From a checkpoint of a small transformer trained on Wikipedia: 0.94M parameters.
Each number is 500 + 40 x the weight over its row's rms, rounded and kept within 0 to 999. Layers, rows and columns count from 0. Numbers have three digits each. The size before them is the row's rms in percent of the matrix's.

# layer 13 attention value, 128x64, rms 0.205, rows 29-50, columns 0-63
068:450530460575633479443453488447461462510407482545529494518513549510503454526550475526530502454571531485488551466492506536497485509400468469524482478512538488452512479500455546462523500491539511
064:542516490467525496583393490528497499503527446500531509438479480441458516515474557511520537530464415520454483513477502462445500548543525589525596476458449507525465441478540523494543492471502551
073:539459503542570474473434469554455492465530535489491558552510478478514554530467456438505504505519513560426487468552476523499412471521447502501543531461583494477470561474441474508496539559421505
067:466506594489507471511535487467502478541517505485516564508520524463586505468516548401463544480467581428522513495503468470483526523476522498502571514465446533515439443524466472484513383541516511
069:492464528506527489460452510506558486495507530450470505483497608491529490517468513543484526464470484525566542580444468481474531461359486573481522504501487501503497518491504558496488529416578450
065:485449521520510504562435492474545479499472423501437469586500504515468447522515508481482482524537468396498543485536472557507478507454548567533527605485445476561500556445547476506489496530528475
065:437612492545515492552439490492491489512509505541561478505497482519447508526544429558492482521498551514448451499502544420549505451486508427516522534419575515514441458568486464516466479491522489
059:470444515517524496432504419525525534465566554455471574475539564462520480466501496491557560430471525484457510442561421545475494484530519551508475486465528525512545469423551502456558483522494499
074:530552544473569539427522479526552499492520509498458462533429510487450516451459487487497528469504524498514526460483478578554509521498518545444451543490448417557495537535428550525468551468402483
066:487508444450550485557488522501472541581535434507442496523600449487468516459472520547525527465473461532487575531546511570491461486548486499563501455470543472449545476432497498453508514493426467
057:450517543582517518507479492497549509487436455506577538514516492509510505514539531531443452498570527578472567445485548482535489469441408495472466479513491422428530521530494462494421487534482470
059:411501546504494488487473413522589462514530507511502448464508546528547523443526498477550581516476439571494465511546513465510468544447444510525503510456479537588475461538526525470475452490518432
058:488509496603513471478480484518386521505495537524559509588461536523499454539444558433447513539522479466461509506497439490511460520472510452495550493527528465434494458520458506526467566548513568
069:490522480437511468526527464440550548488520552522493450619450495481504518495480557434497515516549509508514440567452451517504445461484519519557523455500565573472467451452558513537465530495465462
054:502468494490457602407507510493513521469443554512491538482491473578537439492553475488576509525428426506515488532517389537484507543515535484439507508497510476453516560536457489493467532475513538
065:560417517515542486502462483536555481479461509498527492523484540482476467536482442505437460550472409570466479534499513501531465540522546537550495586468493401527489504488596439495486507546481475
075:489464487505468477532540549524438433521489483520534488445466532512493476485511497429534533538534489556517532519522483520442452490360502512572565487512525403460518565504558512521533458528471527
078:479477467507516486517425481499572565469476517532495554444556505473496474519486402528506500464510518552515520504520530480545394481496529504511455494493544546448496533524485377499579472571488517
045:482517449515476557535500515520551511459526453581520553467481445602509447513462462574544565520526458492480512499478443529533482506549551558445524506465481484464447462483567444468500486431533496
060:524443531470537504532558516504522479466595473455530534505520518459522506518523599488460476515477525486500500489536459514435601459465462480495497471446465443479611452483513552439540504460471482
070:607506497460507497526542489557458485509507460489503585510458422570594499500532468511522470534456482503538476515511469525452510513492501492493452529570463416453490446526455501536492415559509522
068:497492520462488492559489509472519562463534557497496542565529465536539495514491525485523481554513451564523518484554412481459502448391555509445571566446523458506480493486476462439476417484505499
# layer 13 attention output (transposed), 128x64, rms 0.134, rows 29-49, columns 0-63
070:522422504444462516569522476550499523547523526430474484529460477526570570409570490471515503493483432594512512522466496475549493487499457548517539483438479414480486491496480455517506521506482564
070:473503470528536513429535478435515507398482499463512440449512550511514447567544450506461529545525574519524524455422471497520521421473433492527473525540567519528541581511501493534477501526511478
068:515492579452455593547548530509486492536545487500531415516526491555524437503493482526496472547449527489481542443502509510437538474478518541506511405491387528482531447551535514460498503444506498
065:521511444516482509478494510586511492498432514509522488525467507509505503472500454476481504464509566490384483491524488538519468520557497532492425490506581488480585486500535502506502589490500355
073:538515513476535502529439455460502531473419534458481463470509504514495457534547506551530522537562528516543467491509478526557488462590493422507516510453504370470479458497545452499480519507530594
066:512411479534502477553502565467478515522521574555526437515472588451475550496461474481487478496496549531501486616482462415461547503570517476498506454501481511501494450487530517541495482415511485
068:521437469523503523453541475548513534522534522414586474462528523465549484455482513425519539523517425523581572449474421514552439483517553522465512475562464482496463476445490530512522509512480506
053:479509542400484585529512496479457502529450467607579479500445538550533514508508500498440533499450597475446447558507494497467517536444483560512533538460449480495486505510523463518454491492490490
073:466453481552500514523459509487482422517467512517491464508568513518565503492449511450548453562473495424501446556509481482472495490561469484541610383512505527455504516498543448520534489525545545
067:473467593501489510462479437499505509544545513550515469457416508526515492545423454490450534558506472569462507520451526454445531526458436476514477516463520492487445564567493526513528511602516498
055:503435537460500425537516470505410577539561532544445506567505456470519504484485502549559472526512459535536521506402468516472445535517502566449502498508519525498482430515509499407530481539507493
059:519435511488487448487503533518481521548495529519522440517514474464507432604479489469503498503557649460533488517489432461582514438527510542503429479536463513469534495471498505454538513522461495
051:560417541435511562525490516536559515571565504448515531498495441480522475425539520574515491488470516533426533438490525506493492493546468520487481487535530512515454467484439437495517504398548495
072:539499552581505478469497540496451496425493484452514531411531536479453429447570493495492498544486502477567494516521488512526592524557475429469431534544460485504512500488447518510465545483579492
055:501543569536514486524487519555521402498514420486438539517521483428516505511525604541505464518510544444477476435525574508435512478488516550581502490488551441496496499457519468497449470469468522
069:405461479480531538529464560451489558521525564492526423477469537518471461530452607578514483509509553459541479529516474456504508473526505475490490451543417561534454469473548532489495476467487511
074:515476511456551505516498536524462509518526531508446525533486493487458528537445522522511437583546548479509548482491550480592505491570440505504439541421443514434476449479417485473498529428551491
074:519534490525483505516657556508488497500445473498538470532497505544479492481505523515449542543498477434497510506439506518479514505465445479490477470461437460538473452483567643514485496529473496
044:519441498556545512468510546442485511450476451511473529487471541377513476483524549484462532584435512522515509481487472488505526459495507494561506544534526502523563516426504567530414452535448543
066:470525505488515501507435393505463518485473509553471539444395508497483537526522477515517539510492496550504441530492533544526475512516514548509524529549492507543424533562506379508416500497542447
069:491510439493485511444463535556493527492473494563501535557495463485518528509389571508502460441526447576446460409572565532502522507486522532562471421500548535507506521511491501472499514481464466